config.toml
n_kv_head = 1
head_dim = 64
activation = "gelu"
norm_place = "pre"
positions = "rope"
rope_base = 10000.0
lr = 0.0014
beta1 = 0.9
doc_mask = true
Each number is 500 + 50 x the weight over its row's rms, rounded and kept within 0 to 999. Layers, rows and columns count from 0. Numbers have three digits each. The size before them is the row's rms in percent of the matrix's.

# layer 5 MLP down (transposed), 1600x320, rms 0.0946, rows 1036-1085, columns 0-63
108:457466520497550524578570438455533534555476561462446554455437483476593498533423496511487432522492409450472599534522521517500494562599443415513446484468539591501471492563555469524522626449478425
110:491503568566645525437504513449552508450510533518579456582500573470561492328542506478492533496427501480461458430532492456408531487456532472476487624517521499496447529380493610568466493480539528
102:455499588469508503574449350536529521488458483474533438504456522430506552454482484475611546427505458442447458482526602525526489553484493566433511540517536553454530461515497467553461456506556478
097:528532571537496429504419457556420520512522554418503467509531525536505483554553518506448475439433565500473541440529557415384545571479427510474457484497480483494453489529564550464539515475490402
095:474485506582550538518496480503526495482509509461419477521510476444443403548435494551482554585525471518541545578563586550519492614482444528507476405515514554576562534474585471483483522511442549
089:558524482500549435575460426486590469586485555464420563549532632540588552501564490584485482447504483504551403527504517470528463442519557485518452458431512538435441467543541564456536521523433558
093:537539564485597518539639517470570508479550563476538448579485552484412498553509493548511560538493461480537486387476462465565546429488519498639540474512530460472572471532401541459503515475458508
096:485501465469541490563450424569397451497431401467539530530399525464506458460490458470536465597474408554474540506514499469544489558533563609445526476573501463376534494569414556428625530481528512
097:503555419496567522463573516531452458529466443423463545467457522474485415451548559453539528419484456343530539514551530457449535510588552514503551496602411500436524445555399586517451481497538453
099:501436506450496490545359468430489485482494642541443518509440520485478540588481494553453505521501541478616512491503480418398515548581489626464494467508524560446482526488495392507515590519522512
091:467418474580565544551670514514512537499558561518516520444508459462545450571498406486498459528525507457432565497446553455537583607523431515481458494549518525484498531519401567464582526474409504
083:533537546519567481436512435590440568461482483518501512502493482484457510560530512532414546434546500543506544513473436554522490493538496512543460450450506374546494461576398481532543553536391518
095:463539484456312456524193490527511529534553469515567491451492502509545565531561542417573491529454527510490510503492525485541494517487488536513471488519517473575452479522453530545449479390547556
090:491545443512547558562493513490559443434541386533384509501504406525515503437568464557571519554593478501536458551430435500455539478518466558547482472517491476466464584567479442541403562464508530
088:458552483418510491551553531445494523487462495475485485565552508518608570555460582441525577576414475560467580412476617436494591475489466598457506525504460502493530601520515520476482483495431458
096:416477459472583503473416563452487521484430486519604519454444642479524474462604421574522493455496577521517495469504345470533450541470502440439476516519554549479480412495553476435558515437482537
098:571391496608412412508372431518514480457545442476537485500455606518464470503494540595583518527495490458525522454538525591461499534538470447484460459572531529461514549393566471488376492481461454
115:533481540415501506513420487475465474441516503482452514507546489506456442489492535445530564488476527553404575566604602452516496430576482524469438558522508418484505510479605501515381526558493408
103:450547449544514443494432584524580506550514612482509436459451566369480473504545536425564496414530409479462524495470520544543511442485448480544612508420455474495521531463589570457521519436504517
104:464383467525492437511595536432582467468586548388481587466547492478470483499567485414528492482427532447567519542470452494541486464504505506456531563494442503509510479521538519499465462474445582
109:387593511502536422604418495554517484474506546486531508573618403441450532508452566509474442529592453573462413567439513493464433515416489503506495615647508510514460458549405532490505529504486526
088:495497544499514468566441471474502480488567432511438528536491535484462587503468593511475419458571460530545461461519500477492510474544462467538466525570487602524555557399505416504515481552535587
107:422478466515505433430538406549501495523566518512525495490499547486487540512440519470542456429561483537513410460487505498579489499446490439508517546511467611471501515459456586482486379517392507
104:492502592588477556580471481470486549430512506520600421486445523512426497443497508507373493489488496463504447432503448477566507534481528533462552539487517583539462478424628437546526358511513559
103:507440527534454523460432460458615444603451617556481502521591521481448568500548520524525469506562485484508440470442466514555455481431467443533572412503551423460412536484482533553465492505526514
104:378498482468522431551397392696448435545525556545464492532545467488467542532504546524499526479478523523490521514494495487490532437571465411423511609502488530551475414507529461525485529439511568
085:651426428532550510434489489503406500436593475482478429577469455507380571586505532522580452594545557470566442468460432438507553484522536411463506497508504484496501425522408560447551627502500441
099:494555534493484482420515518500562408518561525407555468456587575503581682523497561502477504533532446500518556565534484506504578538534498498471376448536517551495575491519538533480484564501509528
095:480495474523488506561352492508503529419476586523528537423530501571467512439488564521512539505468553527453537481502436489472542456530513468520489570470568592472557532459505577512524578441392488
090:449496401449589527440476507499545463495527564479506543491470485436422414425569481502486491457568586517569501453429552480452466536547420523544457441495483438569575560501462521482609508532494557
096:477550566524510509466505468461560467486455416413546448489414467456378448500486605482491473476473483456447527611527523470478422554525409520561481475595560429522589466489554485523470577603416479
090:423424557601514557507577502505616500529507553500465571522569446471525495454479550474550427477396414549431574595490496533572516535526571501574598446516531479554565498521575511465415399402516560
098:483532497428559510478567392508452576492536551504479497464449511546490519414506517443586536540426514581550408525392480441547516509557505461481584478463515473478557417479569435571473577496402493
092:549469614521467503496487462360539514485450457472465538442519477534471493517451520588491469557457471497386495562486506525455499597452507561523553584543595565511556548518495345571536480472481524
099:526538530577470426531437457468588564499423522508534509433567486423525508519597578575437466517536425477446484536458466470525473564533525476516514521486479461408523515495491493471524455480515484
113:524507495458454473529459631481501554480574428478465571487557522417456603539506512452514522538455475497426432517414510490607468456606494447426491447575539518460547534511456523534579426422474578
098:482540499504462471542439508493432506454494590478526451454505424520489500500464430466568439579487519465543599517543610475503456505538509544519499439493464440525572346509442425558399436535551544
104:431540523455479559470565572442567547496505550450446487468606537487496562534511475410536526423480402540479530443481505521507421487507519474556426537535488507558495533538456553486527464494488571
086:501413409457551496511528575494487557404544517547451508436559510495557517565442399540368468495515527554449577447556605517467552552502491587638528474494467452432522501414440473479536486510572523
114:451495451486432475557233537484586490500486491444509507438564518555506497619502533533492563568430491501491445526511484454481509469546409444551514502483572537526529565479430505519430481472558497
109:536520494485560467489561569439554451430503476586455575522488532487483372533565536468451471505546481435484581466435432429462533491462536569555491441592508340498470445573486476443582494431464546
093:534480450514484489466531507434488456437473576531461513489455452482468492496458452510491487574515534507426515489497586490554528479500477460577514509494499539488582496428548626569557505486462486
111:475519585453381501428385590526494569514403539525462552551617590457495475472593530510432589535529562493483401536525436446549472494470510468478440508470489573435478437403430468522496504471494436
101:441460542538422517566340410466507640422538418556471527529515585555494481493530560491544479518571512438506440508474574578482525536581583461568484425581419564517508518443476558477430489473473523
100:496541525505478524551443522520535514510469484481506530540463478479508482523401533453532463463451532458488496414622556488519442392457592561492482490457523487596484563485512490416527442515458394
096:461525607441550471521559489443511438517522536442425508521635521510439504426468475546577541530450456541498481437440507458507374516555599372497543485545515412507437632456551523517496497486572519
100:506391535476517467487612506530434400536540481454525449430443508472587466432624403519541489508511489492498510502472555574511536545564512492425584505477484495452516387538464401512533468553423517
098:520462463483409467523461500538514574587480538528436525505398513496493567528525424509439469510477466424593522415499538446490501468496523511533456527496411491513538440521518468546536418482555427
097:460424538422513466618575430589553477488562540462468454471559481465447560456556486480465483460516519552503474572494458466509549418423463528492529428521563624447468487538524512514483500547529600
102:428405503518489474501501498365610422514460505508533472529499443547442451450515507459427413591454535515559438432429517510365541510474538480498563626532486474499520492543432479644485522456511514
# layer 5 MLP up, 1600x320, rms 0.104, rows 1037-1086, columns 0-63
103:479578485532526454579468648453578443613518512553575453452530550530515469462576463528564539517441500453517534436581451368516506498470529430429516564498555551500497483517564583617438513486500511
101:516392453421425436514473572449423564408505501593549470519489481436550541476500536353483489508402502528465477546520427555437592538526472559513495463589493462484427412494506454525441486485441443
099:536592588468471571567431591550512562510518495484501481442527540487533571440468518578481490452434469610455459393495508513378483551502482435581477501447535438504536462416505421544525516477427544
097:548525550491498524538531551510527503519462532479563438468535443522536525528511535480552468520514508491404414477504521501436456544534515392516551488566495489613529534497570553521379583452482467
093:343527511444435502444416483398431473501472493536497460492431433475465517495443487438458444494502388595459578527428485520569472465598499520553539507503497404581508476525566465503486487449541428
093:422419504472476366489492453595428478483440547517554584466484435521580559504474461431540413449541460529503582593500556454444509526504480505452486531531456474516414518498607498479507470479589531
098:445512542484525443525461526543528428498532389567510540462514507517464501480612506543543596502505508460456572496519497486574439463508541454599529483459569522497562514540514471510485504494429590
099:495467413577493459498470493499526428535533488515441541324524504526506570513637520474496457533512470517542479559560507494481570524454484512496457513445437510479465546500470495582486517481547432
102:514504448525511431525521524520524555544529514444542457435527455495603593538500532585514541355522459484404555585556516510521507562475567463521432516445518579516492517517486444534387429429493560
089:471530466452494535435434509522463572518500468508448482562474429576516469543460423531490482470459489530504395512567495436506466495488519448577559494430526491559534468503559437532457452502598607
089:541469452493503441524320481492546439507591490492431573495493517497485595422480514435598476596470540454499542466535576492427449565501531490472459550536533524463490527395605576464448422429659521
079:441555462491491447550385453475478523438532494392547517483494446465571600548513454440452431548475489482495545544558578464513533598469429488454474574469461536592488573518437491537445483448422545
100:439459580553493462472422509485509550528543486498557500512519510473582547493468490529576503580536495528408516491494457432444465548481370529553444491510521619519509528498419569420509513470557488
092:487467495518502451494522547542434530507511578515573586471600457528430508553567494495430454461487435420499496566491493492472359455518567451599435517439504449574476501582392443560456449458540450
098:508572498561533484575477486504503564571451437499525505443524568460510521592489462484448452501459493512452482473507460440546465548544422515542471577562446511480445580564436475607494459428493463
099:452536406537482483452427389453440488467460559458481484539566535521561537512494576492523479475515512506508473494460507416410468558536432513476509527531432454431472520428451514583395454507532656
108:543542431479387527467480451483598451536506486496512501563520456437470462505470423472484558502512546529546505483531395458431468496449481435579558550456515483496518526608524505464508473425614497
099:384463457510455480426517480512492484555523443475516488495570467521520500416528513550575423485372655510463487429519504468474556532527502495562445502478520457503535489510454503551423510461470500
103:525504483399455511492488474500503529527459617454568516405525472501599459558530497427552465520545525556446584662551484447498468577500422543515560393441526456518444476515467526515434546502485487
105:486569567473420475507483538471478515575535482419606496617609526441465563506516475479566419568537550526456553475526551425484540571493527508439504457516500422511492505482509373521453464480457572
098:473501493460483426585470516458652451546520488527551507460497423517520504546455501491554619517438523563512553538530507512443435478495442471503580490445472472475584431541480542450485514469586589
106:507536511515465469538535494554480509568550491503526478356507384478418522495535458487599479465481458470491538412527546516548489607545568490495485570422371551540371525465497523587534533485494534
106:482474493462459512424466515424503505502588486455534507511541576611499506466521514505482536614466535500563399476554520457501468454492486480504500535485497505515508454466551533571443526519493554
097:450535533483451510619411468500475513523572558400556471510476492559548543514553511506550491554450457545532562533486597437498557544516513506512512491504542479575523476576437531435448402545517582
104:398461514545450412516434517549480562492555515536565477457508513517502507449617494407500494446519511600476510624494517450496467534503551567479431524498409451566487381488468465510407496478462524
096:455481477488439456481496549563577539443495482553526537499532524453559477481523484470479430448485388498408494458558559540486494375464497517554560504439437407525490541529525450567472374447427579
104:521371449517502558506518475513483563548510480519468595558593429521502450516548405483500502535530548463458452471480525414555488454537495500456514487524577500477496568496408506545378549500537529
099:464497520469505406506465566473560504498537504426533455483478506524363445592539504472570513417531408469535483595519454443482491564565514622497511440459471533566486515526507485489423519490435473
091:508578560522508579498433561553498500417456517526529507580484524488542535475471492416637471458482429475393459558622434468511491472490558478487431555564395437576501447431525428558421511469520548
098:545548467466461467521493447500546533491463440584464515495510504497539422604479535565569457527468508548512493537509478588498546467438553485597569532484416525511421520484479571492483421353540540
090:566501454491483523569423503509497520502506522475427532529476621509484546591572562525400483549532576516432463414482381465507462518455480495471477612482471435488416464526477469480457577551523500
104:479456432403492518497474557448514535426470533461593482473511586557507534547542421370512480500462570484522574470477474521464463571538479488532537472477422525534479465473528475597488511515476602
094:529464390479469502511511564533563508534558543508525503504529496449607459482461561445546395494476566453553477617439488458539426500487445539461480493542523516539407432536483614463458407519618456
099:421474584476506527579513492514491537354497441617497469431468484492531490502497436477632474513428539500433462592566554514521478494576466460519561543424526495511479460509503526527492466490566554
104:505531546422473545490521507467452534438562583491529550453478457480557640613508550487455475587437472459456539449460458502508504480525462461449467468497546429595498465487418494565506358479484523
102:481468442503404488573452473483493579421536499483561497514428517514523497501640526506553564554463560486368495450447484412537480515534421494431443456498472424491496536448556457520503422525554433
097:488534451436449471593437616356492551582522476507646454443510526453497522580463389502466528487441499551391473546529524492459449440530507510478475548506407441484450534489493439480479550441505503
088:512469557497471481539466497485579556541449501497588499461505503469468444510513528452553531514444464523522428512537489485521392462473488476482472569475517430542459535606586552513556599497434493
098:535588442493416499524461527491570498500551492461507453450530470563604413617410522497430538467492486555454404487538506466604459435537484490465554504526480493546536598513483552462456525387492573
110:572542467495470476496494537602457462440467538479507506526494521499471469484566461567475429547455512473419467482543532425526530542459481473528486493548459389461542527528512512577503559421530508
096:565406497414475432516489468518519519568488438602461528516599516498541562457528489560557576445434541487557438494523457450603522532461539506474515507568548463527518513585527525468479550555466559
098:554544480518391477612491425535603543512551445413559566488551560554550470436557536448475535545431494449501514510600605449474475481504456489467461517501495587501511518536543493496473441380497484
098:503580458574478472472517565510524474515536440514553562536582549449559545476490521374491615495450418536437533438480487490482441519507479474491544535510541492466462529507584454521420413459485486
103:529539528573493424519525569538502571545481529466565369423476530532536562484527603464559555420474493552538581566413462522517464497468407485570496551487465561559532474507475490578433480420508483
105:519521456466430398510496494441555477515558425445499518474591469543510562541526560579429537504379516558494463465532499585553533539534543427533523450527577490489594518490521480471500366451416476
102:449537539472438562512456511569500488488525510477615547462546561500501495468453463375531424508414486529507451493485487480561568507468425475486476478561430496456539448511451507528550451462498503
104:582487369517447584459447512406433570458454468498588511534507514545474451545583525450520543533366458503485526496534503432537481530448530486615562454455494415484383503515484509615415477459454455
093:511616487599525549510437595473485497516444464482523547524443421533474472480462518448457461636494563508471527470592477555574470509576451519573478493455483498470452557489472465476465504437489457
108:479517526513416427471505548468502557509519543516542492488519500498503453452496486529473497476470509490506527568576488506593449449498440523491470525503487527533447528548543469546425466492511472
096:511456461397504448447525461537546503524521496607545494455516541424513504617503473495468465546505507562507478598498460503439559523536433494412512463548497502471406507565417528522514553461449533